Part of a small language model's weights.
Size: width 768, 12 heads of 64, vocabulary 8192, 91.7M parameters.
Architecture: LayerNorm before each block, learned positions, biases, tied embeddings.
Training: a variant of Muon for these matrices, 730M tokens, 5568 steps.
Each number is 500 + 25 x the weight over its row's rms, rounded and kept within 0 to 999. Layers, rows and columns count from 0. Numbers have three digits each. The size before them is the row's rms in percent of the matrix's.

# layer 9 MLP up, 3072x768, rms 0.0426, rows 1650-1686, columns 0-191
106:520474514483508489526553481498482466498474500492505471508519529493498505497514558516487503547503528505508482468534533483519530490478501511459482530445517513507520483471486560519527523525490478475472482500467512503502572479500495500513503495457465459513563490485517559521482525521485497508510507502516494508472528503508479508509518504501485495532535495483495539512499506508483524486509465517498475514511513525478490475506515514484533526521507515475497488530469522509546516473495545475502499482518473498468463529484524518483505519525492520478515502511492460483496525510456538503
102:516475475470523481520495523469505518501475490485539457496529512496433500499549543459530462549505494526528576454470498508484548513498521478494521462493506491500461503498520509509463511525443509531471473471492477471490498490502470569485501503526552504466507539506571487526490498504528503548473506496503511512444451523488479486500482474481546470493532500500522476508531539503506537471520495502500487474512484480438465529531529515465482491468453478519543462522466491461510463464441468486501480540549494543475480567479502495490483490471527538484488506532509502481491487532531530492
100:470555499474508469544450495439467463499510517503551505498518487493468558428487502483484503513470490544517517520512482496503523477488476490514493523501518475480509538494523523503513484490528531474485480475518524472467474496533474504473481527476479475510503528510514481506526437570497501530456513489475513462490463519546505521478487508493540538465519501496493499547472529474496471464525484553481497506510525488499521464546469469493466490548514518540457467516474505477503553522546525541479479527475508520513513520500504553544556510497490497495502501534521502476530481525524462484
104:495498532529502500480490563491500476515515452533501499510503501511515520504523522484521522519518536511506475521481499480492464527524496490484463490460523511481503470515539479462455490521541490500508481502523519450523516506477529524482499556539463492511512486549479445494517515525491504485539500493484549503462507486510469459462510512496490456522488506495540475509472518538473540449474508475518563535487473491521538521502518501503459497521533477491487507524476462478558486505546491518447513527523461542516511461502490476495480529522507534494477507537490459528444542520529521477
101:494516498514514503459484505473525518479510543528458530501513489501488511536499507492510484510524495524514501530487489480511512490501484498529526511467501474518497530458459496519509480533487459489494525449515509480459487532486545489496500474496447534482521525510468478531485476481491463475510500527569507502508482482504499500521489513486515528511519531459472509495462518454517507500502536465465533502512560513509511476522492478515481470480493532495474501479497539519482527522521499478509538515544484491492503494522490493516548475448474467473520489492496507514482547510499510534
102:517529523530511520458491494502500512507474515505477535507489497494531532474484476510490503535518501514492481480489490502489528502521500533510525519502490457515481508485523519506524512490488511527498513521495501524545515485496485497535461511523480497560559477478518480539490513487510497501470542502486476523523521508486471501505530467509524529494444469493500506545510534530467498519495495473537511519505510489475489510481467477487506501524486516544475504529526469562530541498497487499496511549554435538522540461554532503515501531512453480489459484503505524489520482486518566524
103:553507501480484510495489536496519450516482498510505488541485508536515477519546498480487491488458495471489506497481517528564512556552495483435547457478464491489472520543506527523510518457470506490502506500491472488459471536539499469542508464491480466495521536548511458444499504521522473492513461494493484513517522534497541539497503528517516480500549480493517488537495474455499546481505533498482520518510490536510497527498492446476477523553506509501531486502464476478480526483537496426491468530518501465461470555501503522499540500505477534516521516507514514506475488510510451522
096:504472519497499516462496515510492486486521557476519512529531473530531454487462503504517520532475522478538484487444502501493514482511527526537475492520511492545505485496522509463475456476497481560499461471488513519475491511498523505516543533534525484523463482522506510495531503541478537502500471519492497476550545507497478494463464508499478421529519497511505505473492483523499496499533474502479547559478528500477514545504505501478494523494508506511532517498514471520489491554446568474491497569455446526524500532524495541497468484508504511500493443427558518493517461533518528517
099:491565491470497502501477457529545476480502549489492499461505568506496516515485464520488493491525492508509527497513524509480479509483509486526504513505486494485481490462512497531462472504514519523525502507516532471480514514469466545473523440500467434529460495454513505504530510499477491505515486500454539511514487476442471500503520495528530489486469544493461532474531481476516510519550453471499500506494469574520487539474509495519523514465511468479518470521507476530450504477497500509486506543500499487485505466505478500545481483486460478508513507533469521478460524467482484490
100:484500485525534469519522534482489495539510530504516460535487499496501505527493477508538536504476462433491454519476493525504511483472510507515478510520553535538522495530470556476502521536495469490486501498542527468540531503469521538492495494502513491520515520452556519524518493542472463473522465494497489508491493506486499546528510471483477512482520506492480503462487493549543522495535508483503510527459500506506528491550504497488479484485537537517465514517501529448537497491540470519511471514536506486479522489512463508488535533458559458508544511527526496503493504469508459508
098:549540510509483486488505464516494527463520519493527489524499510471537509484536465507520481503467466452528505465467518474496498501445548492473497512481535490461532504485508469516461466505508505499497520451495482451488527500531546490511492540511509464480437519469511433479502482468511526475518543566498529475476449475488515488496529525504504530500518505534458510543519473512515457503512493507531516544546477493519489453511523472508494447495504484508405540496534499523501457473520518497522487453483484498468505488492511531485490499458459535473470488505472491476492514508522472486
104:420507521457479486489496480486466535502522501502491530537514496504476526497490519500484504544568516521502511479492513522500462477495514494508550529523536507529529532497486485500471516544471486504478490508477471527476471544532509506516510533519473569519482541509471486498505464522437499496492445480520504485469476482537488481480518496504515528513498507538509469524503483462454497492514534490440489514511538525534517491442541500517513531517500481475515552516489479453495513493542527472504511482566520491518512500466532487527535480491523473516507479524549512496491496502507490541
102:474542518524484521509435496559487519548517466482510486529557475504544525501490481515520506502548505504445486532484479520508517504501453449522500553554474482476508497484489457519491465511531463474461499519517514481513497491483476493541532535471520514505540455463496470505505505472498529508535454482518508504493461477480500442473479516524484488414510491510485455525490494500484483538464527487525523502493500462500496472524463516504537533451498453519497487546490498495524499503510519489503531539517498474492496517495507484541518537449510479463482509466500479518502503494494515483
099:514521537479512518508513558513547476534471520466534496519486482515479454499478476503498521474484463486499476513527491488491509530507477484477514539485545444527510465510511499497490475490520501499498503441475478505523552476500507429505516547539476490484487516557476487489509487497465472535512475519503514538516510527507481539475459492490500467447516502540546487513524490461516475470476512488525491471520468495529504494488484511480511492534451494512486485453566486527510529451528516526497524493505504494487527508481517463486503522507512549528505499475532533525498532433513483477
097:454577519553497522457456479468468497531476512513527525487483478492475519532491467515444537511527531516516455467467471490486512528528467461424489517516486494499526491497488550483463480504491520504495503539487494484510480508527489507495503497461537477480516527511465522502484535492542470503492524503514500527500501527508503500533495496544499503489476470488526490487501499496483512517493501522480506559507481488504468491554575508512494469511487492460468497513499546508462500516502479511527496476493528462501469512527519486538506519494536479491524473518488529529488521516491488481
107:533500478493503555527515508496501460526554500483517460548519481485491475491491488522517510490461474506516479481473518480521509520489469525525492485488498525476472510527469487547461492538481458479484491514434542484548502499500510507476496499531493515477531534535495537500471511534484504503516545549529494495485529484485486514522477440469519512486459470546483466478538507496514505466437544480490485511492502492491524472447455486489503460480477486486529479511535497504461534467513535512549488512518496485506471524511477534514546487495479508477493540514514525486501461495474502501
097:533528503486509476456482529475483494478513509481471478525538541523536544476492542552513538508494545467529509510444475445528528530462505499488524499515488519541541473493510547484497527552490516536519524527516471472494494499492534538477479474535478499449504499498447555482516467501436480482503484503512508494528491537506539464511488488444506525560457518512456510512545491489511489504501490509503510498460519488474488515523468486484528482536455507444492487461505483483483499505506516497526506523455477506475491537443497508518540427504460476479496471536512516498532495490469517501
100:439512523573458480493529488504494534504515485524473501523492442525506507502502465476521505514497468526503504421488473469488472460523503507519508519528483468483507530509458512481462470457484541522486509486474515518532469517539509459499470518504505508525498539503535457501513488507497468501538520508480508478518468527476490527532509467507510508520507501486528522520512486498495535500486453476484521478495475543534542527506480502555531498510470492489511526523533459518561509508492525508506480520466511505526527540480518521505517486469500480500496506503555481485481490512448472491
095:545470475504478488539497533500505473500467485476515517512482500520487508501469528498491518512481556536499510481515499518514531469476481474478497467488515510482509451483497501483506480511527470458528509546520510493461497511500488475517469486529509510499496492525505507479510485536517501461519529522503507478469490529522478499506496471570491515568467524479507516495554460553496507506492485476483533462522503461502478493460490517479477474494481461502473505508473549489435521490536475497486526509488497454504524508524501513530513551476468506490465522493431468494537468510501533546
101:514488489461494512526501508531508454500505488490505532528533488551418485511512491514457472488492454504532483502475524523474474526470539503455570442517515552471492477504501482495499458501505525455510533522500545488528526484468509541511528490474478507469516449536477474495480442482534510511429496479526493501512471500510508484492529524487519479504521535466522491469490558502513510500528477534488440512528510538484476523506492520490506500447488480544475438512482508462536521515478493481494469492538499485527502520481510515506493494525443533501506457510544521514457454577492515496
099:498503572500472497506512475441503466507511445453488534567513461508494500507531486497496512513486503452508499538482529524478502503470532487499505506480507517459511469555511471492526500472551518458489486491459515501509493478499473503474496488504523528520513507533492545493551501490459505456507505460513550470451512482499522501487503503523507515490528521519516528468467460493510468519538532543518504484488473487482497428518528503523526509503481524511526501536492453529488516552509462502528494486443527499511543494485482514454511497493493500545429459508564537506493525505503514470
105:469449488526513504490484477441532510488476496517514527540478494466462506486454563464498545500481480478540503489495474518525518482449551521540484503476503468517481472474528521541472508471499530469510517485514505532469500507466536473488509495469445506547482470499490552523519522499491500508506542487490524515543489518519493485505468535537492478442506561519535511465484500470518519496514502569498466524514528515521472501515492508497515510534509484515512523533532507482518528465497513450524490544496482484522538522517498457476472543497506486489525488500511505512494489508474522495
099:496515498533543480498492549515498528503529493468511508505488509465510527484502482537483527481496433514488517449515467504481531479483531500517486512515459509533490545480460476514513504517534462508488495503526523531487522514501492496523480467488495553520490537476521460491514498480487481508484468506483532504540535513540487507507523501473478460473482503456497472498480477526511562518511513498481547507510491521509511489526498482518509490524472473523515475493510507471532515490492506533533500473543535513467470519536493487521534495515514522486465511470436540491547460501539501505
104:515485530473422511498487518506530503484563493517523519505532527474506525473488518474515462520492486496541517497515523524518521540503459421509487498499439503519495469497531504485469459523553488441482553496495478501525483519512501528536505467501497485447580505484517487477520467470546480461504499484510509486467489512474485500482572498518503520496480471512508490523492503456456518485496508520450544459506500491493514542485462513494482526515497534462483498486513507510569493487480500509503550512454483494462498539487450529518480514517524553477500515543470456499491508525514459476
098:498510495490511527502511514467509472520481518506541458521509463510483517483515486499443503487534496477497479438490525496513514520486524548508506506509483496486550490483448472511516468538511497500476498481493462477516450476479515533483518532499509508499482467497496510515500516479539549489462493566497512528562504481493459498475538497506527517465521500514489466495500501458509534472508497543482517493513497464443509462483476543484538497503458491522521498512475493524513515502504508471525498531523470495476481521522503500505519503479485518460499468501479475456497485523468475525
098:487510483491504515494504525538477517488518504517512513534520478493475500520462516502517496479504491504531471488498534520457511506517519535506491503517522487466511525468535493525488445506535478551499526509485494486499454535478499479498476480535474496510531497478495496454511514536507523509469488495545500463496480506503492503473525538441509476521515489502527517462512487505509529517490521532515504476558462479516541477479526492488481515532490504492496531463476475507546498476487532518454521517472496435516536494468542494508501532469494485502520440501460489499509518485504514468
100:476509499474477539498460470520480476478504481507478489490548505525511459519506500499496463527544524483493503539482519483501520515489461462477480530519508458522466508527501503509497513522511506490499519513485492503482476509473470517481462537493543453544501516502453503482552494462467475487464506470471494518481504480498508474514522521525487507488537518491530504468489485522553482500525498504529489502500505484468500499543505493513511526522486509442489508485530453503517490506486522446494501508470535477520494482493517464497474529471513503499506521500463519465473515506486500509
103:522519485529479492481476540516505432544493510508507497556556504482500473517505446519446531481517479536516492505502519524499539490461492528513538448498535476509520430506507476478483516514522566467494514515505497467494508507500540512461515485501510474483487517492537512472503503494499487507496509503505509469502508512492521480515493506526515515536488481476451495494519512491517520464466513511527518506486474541489510495503501496466512547479552512502522531528510504536506562486532499479504485494487468454506452500453504473468467524506534452543503535481493516487457493494500468498
098:472451494502517530512478472534503534549508572484473482481486480475474498501527469475494475471466526517533493509486506486520486538527479478490492510483534533511519524483516474528459485503474501501463511483514477488512452542491509545479475494479516548463455516467534486457544527537471454481489507477534474484473516519442482516477518479513496499496516502463492465458544480505490478465462515471450471573469466492471528500490511517448519519511494495519488468495489485499514529513452461492530512486465524478521507511529489542492472493500475526524513471493512518489496488501473523488
099:508450484504498458530502528511506499524519521466488505524497479514481548541543476533481513474510490459477463503543500574454528511535499524508480535492482478499483555492501518491519467530483518471478500497516533546477515482471437465463477512516497518481484489485507534494570547456514500529494480509502527520461472518453464504491518474528501502460477509495525473463484535497522491515490512473459492472516543534534536511483530484492514452479514537515501462438504465500507505511488446477522509513503475510496544465525502475474501504517506510461457476517504468509473534522494543480
098:517544529543515490501487508497493537515474480505507491490549479480486499464521501510466489474491499487540475508554502503555472523471483464496534539459481514499526490500456511511532469523549542468463496507494535479554466498516470496501445496481463499557484518511511472534533538507494518512471463489500511510506468548514496507488529503521514550457508465503509532470476507501489446494492443496519516530466494491519467494482518475542511559464500521498514475464538480484448508484479485516521499505516484517495534521490485454513499487457478538497490485532545502500493530533487489500
097:463513490503498497466542475506517492512509495481506488531510482503484506498459515495480510499502494514480476559499489502510538556482488456472522450458451511493503469493483473461484507501486450495488499480514482522537515476531493507494448396504489498468481481503488470493533509485489513527536496508519489463490467462479499513507457529516456511481537493490493513470492512510528521497503459536502500478531484550489516504461521543461473478448470493511474495485499477511513521527509508513514520520503493471500529521458471498510498518466515501489528511485508545467492522507508529508
100:542552502489469541475514505516493515504455493528446475472528491494533514464440495495506466500492466524455511497523468510511504505517478478528504531510485511493509472508480521489510480487439510544534530512479485464493526450487541479463538508476479517507527491469520480524540456498460483555501545494519524513497500470498503503495479492513473502509495456471530551504466508477515516487505490503501467494500493511495505510541536460526466467503467494536497457500509526456566537455497521521533538506493509497520532501470480463528511489484502540486514455500521526536504503518442504494
099:515514483502470506499503489524491481521519513501543484451473470498518495474485544477502527498505511462522477507502477483508551493515483502508516519528502496518491507485505475513515464476502477477444511540457490505505546513480559505508518516510516483507466501530497551545506488539489496461518482528512508490513509503508506476503424527463510463518511509509523499499513532499557478499468499457494508508534465529469529501554526517455495496481457496489507509499474535584513529525486512538495527468501474528529509492513525542463539536531497524495539529486488504477483522494503491491
101:478514534501499469470532506516514483518512511498551549518476511519518433492498486509471498492488488463537509486483494491535502525490536483473469503510441494497507499527504488485487455527499529546513486529521504520519551475517483533513492509463496510520500497539505481475482528537492531512511463477505521502498470491522515532487483532476523517496460509485470483492471521439495511495487483439525508515519461457517477491506509524460505442478509533560514501479539513524486481497515512494478518502552471543498519469501497506443500460467479538533500509466475498490512497504489507489
099:525472504526456536491527503497462479533460494550482512536496547479480522561528496475557473504457513519490485488505493481477487512473535491472477537547512510536529526490469526501464460500512491544481496454558478515515525516487560481533495519481449525508495472531510541476484486498500504442476485497490512465487477471554455501516530509473465530521503491494487532493500546493521460512519486467463495504506507518547522466482495510504488473485510487540475468516511508474533525501525518497505448530477494469536494492512497508474491526563473517498482517495524539495471521499514469481
099:511484536505536511479503479513545444470469504495479490461467484524487516480473529483454491487502498495522455471485494490505479468477451512465486504529489542478516521523479492517509504493464522503517462460570516527480522497466497467557512499536489538459515500519466546513450465470525527504531488499503487468509487483462530525510491509516495514493482495555516523473505466519498486534533532508494505458519432515506487533505511525490486502471518479506461541490510503469513493518514499509473522436488546488518496522495477465494546465517496496532497554517507476492519502531509489488
# layer 9 MLP down (transposed), 3072x768, rms 0.0238, rows 1650-1685, columns 0-191
109:509495488559441523532459440503485439516489536506505490523498517482530458509465502459495514521471472484496503532488467563496510521535529475506457478494491470469523486483477521451495507494477504456516521481500485548434503514498481510467484494551454500479516507509547466466505510522470461532531519526481487494472515504495513473493500444504496470515489463475486512501538501478468525482482476481522475516499514522501478547513534487489514477547492494476487501542524543509477510463477527491477495453465498504507478504527543509494518507497494488527480496505462513510520498516482490518
108:494514502495523466501454507520460493507583501499465478483461464483529513545462477542493520469509475484488468536535503510502534517528525493534456498522452470498502485522552447487493515543521476510511501471489557522502489464491516519499510490493504479497478472526501469498524530520471508474517524462481491520510469526528518480538484452528472479475545524482540527511515472481540545442461506506554512516473517497501498484515529488540528529486537488469494547509514511508486518506509479489517479485461482497525478488505459504503509491497492493507504500526510520556531478471525488448
098:538484495518509503502502490497485491509475495539512488501472474481508507528473467510514515511501564535534535539541477474497501497531475535502526505501502513501495505516496484527482516490495495477500528491485489439512521555496511461484562511524487490476453521517457499510514493476490482521539478496509462558520473532506492560473505523511489491526498467478473491481497505469455485490485469469526504480444457458432513508535493572532474512527469503475522499551489524463517495523469490513522532446481517480456508526476484568471483521532523459490528520505474561544497515516451490528
107:531529518487520541511542480489510517505491501484540511483529543506537504494510517550489478508458437495508559494487478531475539459472516521514463470523482507531506498520456549510557510525520521508536491475478503457509524486574489503476474474477514510531507509573486519507507457514519462519464522506475483501486455530461498468489511571516496515490514521477491516504448534518498488495490475543517519485507468492487536459496511532540548481495490456490535473467516552561470472487478537511498507526531517483484523520537504553485498470486509474475504495491474483459463482490496542493
099:541490465492490444480529488496526498525490510475471471545492488447538450478526523486523523497491499472440505475518473482468491495497518499549508447530463494535489499492507515441430502465486485454496519479522494437552525485457458497510477515529569511526479450439505461497503504515490468513479512487435486506489494520538473526500528531511513497481459474482554476495471509545477496465489504486512534491543506516454478525469512479502522510485546527469464513478510486505494491507547509490517450471532491520500502493478524478514511502491479481480458491546409510508515496457465533480
099:510478485538532514484506496484526515462445512477480509513504462533511504508459516475452474508530484526517512480526497514513517512501467497512526483476532479514524459458506564503483515489515558501523488473500507495501509494521490501498482483519476494490460492507519486549478498490500490517493536518519494503481486493504504481521456516475522513521470462499530496512488536512479493502498494515527500520514497501485453492524515482476514486510475497521537486497482500549461502501517470533496464513520529502516503471544534492484512563504469533469502468485520447516505510487462513497
100:506486452481541502526491505474477506492522492460472494468470473475504515541459546490529463515490506465497510517493498479539493488554535483520483509496528496508518507516514486462472532484478472470529440502521519552503484476474497448472507525479494470475503535518508511502494546491473528477529472510533481519522486515514527469509508506504502537473542488508500441533519467475539494466532501512469524490485487460502489490463507526495517515480506477507493499512543522503510531465467493485483523502537484482503511537539506498474518469498497530509499531510473546516494478487497512470
096:492527524485506493506499502500426509497464472501530523531534475474496489483548480494443458450527465510543481545538482549475510485488511510545539453476485492503476484508520480511499497516497494500489479511465492493483532530541505501501492529497505503478493504491520498511520478499521511491500487500467520502490508486447505487473533479464497523510499544542540523526550523492528510531489494521482476481479507450461476477528536534476510514523530492495541494530480452531537523494514471502500494528502502455424500495473511476503443535485461455521518491532493492453471538466493504487
101:455490508524512448485511543522517517476472497500520524444526494470470504532505527502463479501472455500476466524508504489538468481463571511465496535487500496521493481464531491473502466508513469485455497526492504522495463453501502517504524519477507491514495528532480525466492483496471520514494503506507478549476487528451518474502502501533476470500482468464538508485506519465455504496476497514502478514504518496504522497484471535483535477512498523500549500521480504505494415497463507512484443507470487465524497478477519470466519491523509500485480489509512528556534458530511488500
095:413509496503487565494529482553509535476526496547479489523485482524521495481520498501466485487496511481532488474496497552497516481525507532454485497475438452471497506475484512514467513482520510510546453508474529511511554500503495505487516489482537487519459492527490497464521472504493510489474494512526479508510462495497488490532465525498493501461482468527508513487529561543470510517562510525453501471501509456507505502509505531474545473522459491493523546480515491528498470482523524453494505511485485504522488494474466502495506496477471521506516503494468497458499518479475489485
098:480479544493476515505481496536508538514446476485491506496479464526517470537495505500473492487567510514470493506485500500514532473492475491499500530493510516477512490449517506498526516488542482519511506495556490511552545523481538451494537534488517503484489467489475511505509496508540536492520450497478476495489496496517504541480506534533484505517505490545523517493484481544492480509456516481495529463469507457510470446508452496479492469473461474509516511487534497527486515470494509527415456492490503448484490499486527469489507502500535501504526502475518520493455456526428486515
102:478471516433520497527533489481534462507501495470491479546498505481468472521482496506501535474470492491518508509501513470491431475478459514432514507480485483499525533465541507484523501473539500508506478494466514519483463511544483540488476498524442442498540550440475498504488520492476497464497521501523499483515496529516459450493500542507488535500488458543516517498504532485464482501554544466461497530509524518474485481504512461520484494442519524480508474442482468528518502481488491486471508486470524499465478478491502524505501503531527457516457511473482504531532540497510523556
105:449496464541459502493461525489494484507506487493480479528487512524484529510553516519530518501573495490461503533521548451518494485480473538490501497478532524534480496450547520517487526517491480470543500511499490459449509474511441499517489479476457506538515498497492485525524434498546482499525512531503550442501450497509506524526460488499475482505479515530492521520504450477529466479503491519491479487481475485537510502480508507489487482443479494498494487517518482519473456540485504432502521510512513519514511549465513496506483475436483542497490447475485493511488510521485519464
108:466486475523491523464503488489492481449500495477483469503535523528503488514452487487482536502535512511482452499471508514462521464484501518529491504514515515452517456481511500480474456525508450499475520540507491501516482474499516491500474474540512489514522483493528534491546498507560511492517473483524472479483438493510458505514497499484542532473523446491459526459508504532528512486460491514497529514461526521457492525489542528523508541525533480501523472478524532481470474490513480501557498526517491489503489467469432496473508502469531476485447494513467513512515484507491489504
100:476471488452525496491545494488499523515540539503475497456526459518485510485535506510505520475523514484480502507471516527515483479559491504532537503483447518473517496491479519527532502498536495474491464513532466471482507521490515488541535476538500491473500503480485444500506559502478522488489486470480529500500556505504508505461494517528463496503509439488518517519484485498564496539528472546449499445494534543496496509451473485446522477542503475503492483511492445496499521507503492493475523501467522477491503470452498473518511515525483502515476526514475513506493512546508451471
100:497493500489495475543526437460475537501466474532499494495543495484510446500494486494479504479485462517463537525499501516527504509534503506521447470526520518522501500497508448497513520470494512492513494472549485494516528470493530506471508501524485446527493511558490481507507487509494521489490493477481504517498462481504479468467487479492488549555484480435504492504520492518513502525468507492470530553471527544512499455480524478510499502496489479502498529474503519473514511508533508486508543486491498497524474464500471535488495485486479522466540518466461498491487477500502476545
093:512499482539542483496476466480497509452534500491486514470468458529502473503467463466516484499499466502501495488544511469486527488495496485480472493467510510527469531549503469475494468463534494469550516486504510518464457512513436455516519503493487499479467525554436483508519484459523453446510493513524509501483515505513514505464486494524491485467534487497531500550469479486468467484512497463489480536501444487540567485482527500490459489504571506536531441493523539474509525447501467499465529504557493500510483531512509522552491527484553449474492481469507499526490469507505523499
104:476526507487508469477445461488511467496491501493516541524471465536500528458475492478481508487515484517512504495488519516474485504530508482517457519526489518498475494459532482466487538492488476503463537532513505510496489547493531508484499490516491533514517489517492517500482515537512470530495481502469519477464495451484494455524551482527470539507491513498527522521517487466529543499554486531500517500532512487479522478501492498477487483452517491482480543509531517498492486449506538474493474508499493509474489514494479508512491493516496508473497481512480527506541497504496445507
100:487534526445547540546523470512490499509494472529510511505469497490519499503484497502517485513511556496475491509502523461519502524539515465503480492511501514571500487473498504526513476487523517525522512508494508502505500534464516531489482491456453489506501503509511492548512507508497529555491496485482510501499513533480523498509510513532437491442536489493489499510476509493488490528489482517530490485499491550468508498503566456508535472554524502530478484466515498533508524500512468465478493501560506566487518531496452517554533503469479480531510450516504503486485489505467483462
112:542478446527514513530559529520495536513488473490502509538513481509528494502495509448459481495514502468517505508511492512523501497510502460467522488494451512503503491502497495473525502508490467446505485507506441506508504512528536499457502497463504479528490484583503478479492492496511514491520498514483493523474489474488483521495498497498477460478515520529483496541493457468510487484490510536525486539537531445447465470492507506451475470494470464450500523525470500497481487469496581526526501532467542518509538553502514500496479508520514552501497513513507490497518493524477482501
100:527465520520512535500513560467508495510535527479489479492510530500492463463500506488480537540499508481495491486509530492466479512488444521459501465501502507491528462528478488465507533526482494440524508501482473540513545519480553523500499516435502505533489483495492495511482495508499515472525516525475491528526526484535542514538516526555472469521522504474487538508486482513470508498543450495509503556475484499514457503482484495527491497455483509505495468472529480522475506507478547488513497512529518461472522490487505515479457503536498462499507463501515505533490501491516451514
107:462527523448444523525485535508483512492508516461549499467494513503538478496507464514457468510527448504437546522476474528491515514486521487498556458535514538479575534526467464466526490502474530487514507519458487471537498495492513518484499504499519494513521562496494538473486456533468484459479504469497505541502474476516505524501535542481512500501527493522519512485450477483554482440444471508482464465491474493459510511468521480565467486479462460483495495478510471481515517544518523476480456511478473484516463497489555483469516507462494506435516502495496506504480483536474475487
098:485475529559502529479470484501484500522519526506474550481496489493498521482475499498515538483505531499487510504471542472500478466505464466477478462510504444499486455530505507513493519516485470495465474494512505472469501526530542477476547529515490489507450555496513548520462539501499527460503475510497459513505493461479478497497438507472487528509494517466534525519467523504565523520499511498477492511519537507478525494449485492473508509492524480487517500506488480490484490416494468509458538489472491450523496491524520520516534505474436462496501460535487519468510485501462504502
102:485491488487489491501492515487523471511490528503468531455519483523483503485507517496526493472523454513478450466451460456534490533495479501516489522500498504509460476504533521447517497457533546518540500484465475489481515493485523493476483524509482489451510510498494501521515479496472495544492517461537523511512465467508493504514527513535540501502543452525535516442526501475480507545505521483514482471472526473509493521500469529520536520466529477499509521477477480489470545467475527531552478526513464531505468512498511528463508510469498513488508512474469522475462533510512497467
101:510512512502532507543542501550509449480510491523446504487519512442491459545494514504532508484507484498501516493523523489516526466517504541479457490540536477486510480534505488481531493479470533477488512491513480531507517470539528466520524474530517518514475525472528508486502493506475451527536507528482574486485497500511512471526531514478541517501528554468516494515487492513504496475496533520457480494504545496512530528510526518475488506500505507496511500515484493488504490527445465507465506497510514523552465507463501505456524486520507494497499494491502518499500485503515513551
102:514497527498487478519505469492495525466514458446481490485544506517519524498517566506455539518475526512543513503514456520481465480519511508504496496475499515519481489551500505470496488493481528536512532537532507486511546495495450467481531522517486479499523531514504505493479518473508482488538485479500510570496487501486509482496461500531472524503418517493503514470489510485481523499509511467541524519498531534482505496488542514492513484509490486491498499489509518473471470475446523471494514515491556541530479521481487501509485469485506480481488464434527487493489507501485474562
099:533473493525477502513556522470519457482505525515515489543478479510450516484462491530495493463455512523427495517490524533436494506492506523488527455502496540510505520438490487449491457494459526531496484471494557483461474524524525465510486472498473501482469481525461551461476521507489466474531521492478512507537542501468528493496498490500501506522523507506517534499510492524487536484528532525527440516508476552462498458528508545521491478444491481486480456497514496511533472537467491582495534454517452528535486517526505543504460478484496523507486483560433475514528480488489531513
102:514495504457453453521463505432574513453455493494481486497508535453463474461532505519492526489518509488503503523445504529558499437507492495505547510480469515454515512532529512481514494475483506471512477489476506491487517497500508478496499469466504517489529498503518461557495523536524489421456503518491498489481522466505525536531476517500505492448513483541528486524522501479527525530560495513486452470544474477484473517489472469490517488508488487492516482506501481511516510491504495460513501481485452488494501493520537454495518492506515506526552457503480510517479482533473482489
095:518548541514465498512526519509493494491484482522518509509495514541472554454495486502478486507466502480477484521517486500509522470528510496497497508478493489493468524493486493494494531536472533518514471523475504511446502472508500462492487539519530463499496482525468484530515481482516520488469486519479518517485473498501520507483484482498527486490539510521462537536441508451477504511487531538533534487543535516514471532480516475524457514478503495481502521475475512506476497533587492541513487477527478535543570504431508456484515524509497492532539529528507488528490510493513467498
103:456502528493492519478514511495476479449478471509450475488504466503472502498512481547472533517500510494496479482542519493527503518506505479493539510504523506488521492465501530475480494479475507468485559534500533514464454523476496487505545485476449490483486491504483480558485491528551495534488482486444530512512492488482460489494545491532490456510505497478471518486467460510498469522532497509489478537481516523489473484492491517504499532468500540493529447448494497498470475494516500455493455493472508528521571477462477444515545526475506494512501493452499511517466498500507528534
099:478498505464510473495531497483486499526484512481479470530513524515482484435512509458500550466522496508510493530496481506488476491464504499516465465463477508480520495486504525506448474532512502507481480474486510508470559509486496488507519537532532503515490507522535516470481473482509487514515506490566530524491515492455533495516523481513485458506487521531484478531516512554496519468527547498530476483532528509490515500520485517491486498522508529529557501483525499518505502514525514497542502546511483490518497483526536522530464490516484488490498472479493494470533490480474455471
098:511524500482497491526453463475515520468524479512538522474502520499500501464548518505494498476535504513474530458486506501460474502510522507482518519501498531459498520455490513523532465513502532503479522466477540500515505524490474492519508555512500503525498515532531535483459503543530483524505510562496491477506548537485494465553479523501513485532468510481514474508512497483476510481546505495535516530500520472495504512517524505479517487496489507564499504532484491482486529488529497509510479542512507497486469505532527515528487501516487492503480478472475522542540470496525497478
099:463498516526527476492499498489486482501505535500495517513463484490502492536501519512488511522542529527512506468490460543497527509501490550496446500499510536516521546520478459471494486513498481530492537506502489521497555536457532480514489535496501481538513506499500546490515538495499504546458478498515515474522546528486544533534497533477458507478514494496449517490550536500496502483462529474468461503469481486498509494486521487504466474508491502517507492506525485477470497485496484488512531481525481550492500525518485498519502506484494498519489520468496493475483472516495472499
100:492500512506490506506480526475487476520474498531479499545512490492518526447510462534511500445467487501533503541484487480546481498433489441502515489522548514485508544525488535528508511501498530475564474471475475508497541518519512494488460493495498520497470494481490498536543503518529498529442498537485501489485494511528543471541545481480536460513485501468521492457480491489509512500488483507509554500482452512454526492518479478494479493466545518500454496519528504510506494502480468453524539498464490544513468425487491484494484457530538518528506526504505486524501515528473522528
104:503514493513491484526510458492510532504469517493476468540551492525487503484486536501489471546503528474488479474503510499525485439512515527527465498483510511526473506492473486464467486560493497510517514506520514494524481508510432489516508510543484507509474459485496583475534479464514496483525473531485522471522457513478472503474487481449498480528504526478497486464511499495508485549512510494546509528510518457528513512510505519529468476568512517461530504452538474515497496478543552483522486515477527543471474464441512522449546532502535478489442473499521472514515514485535507506
097:490485463509497513541500504480503495490516497513490449505464526486512443479479499519470532490573471510506482502498518534466509549526532492465503530523476511515493489485504530531559481469479508503534506489479455508488458511484536568512469497542573461465507517497540487509520498517443492518491484503474490485546490468533513486520521502525543521479486527498542454496498506522470489480500547517501472530494515487527499511496539463519541496493473516522517471462513472486456483466471514461506537496448473509485539521518462472545450463473514508560502486484479556522540500536468437478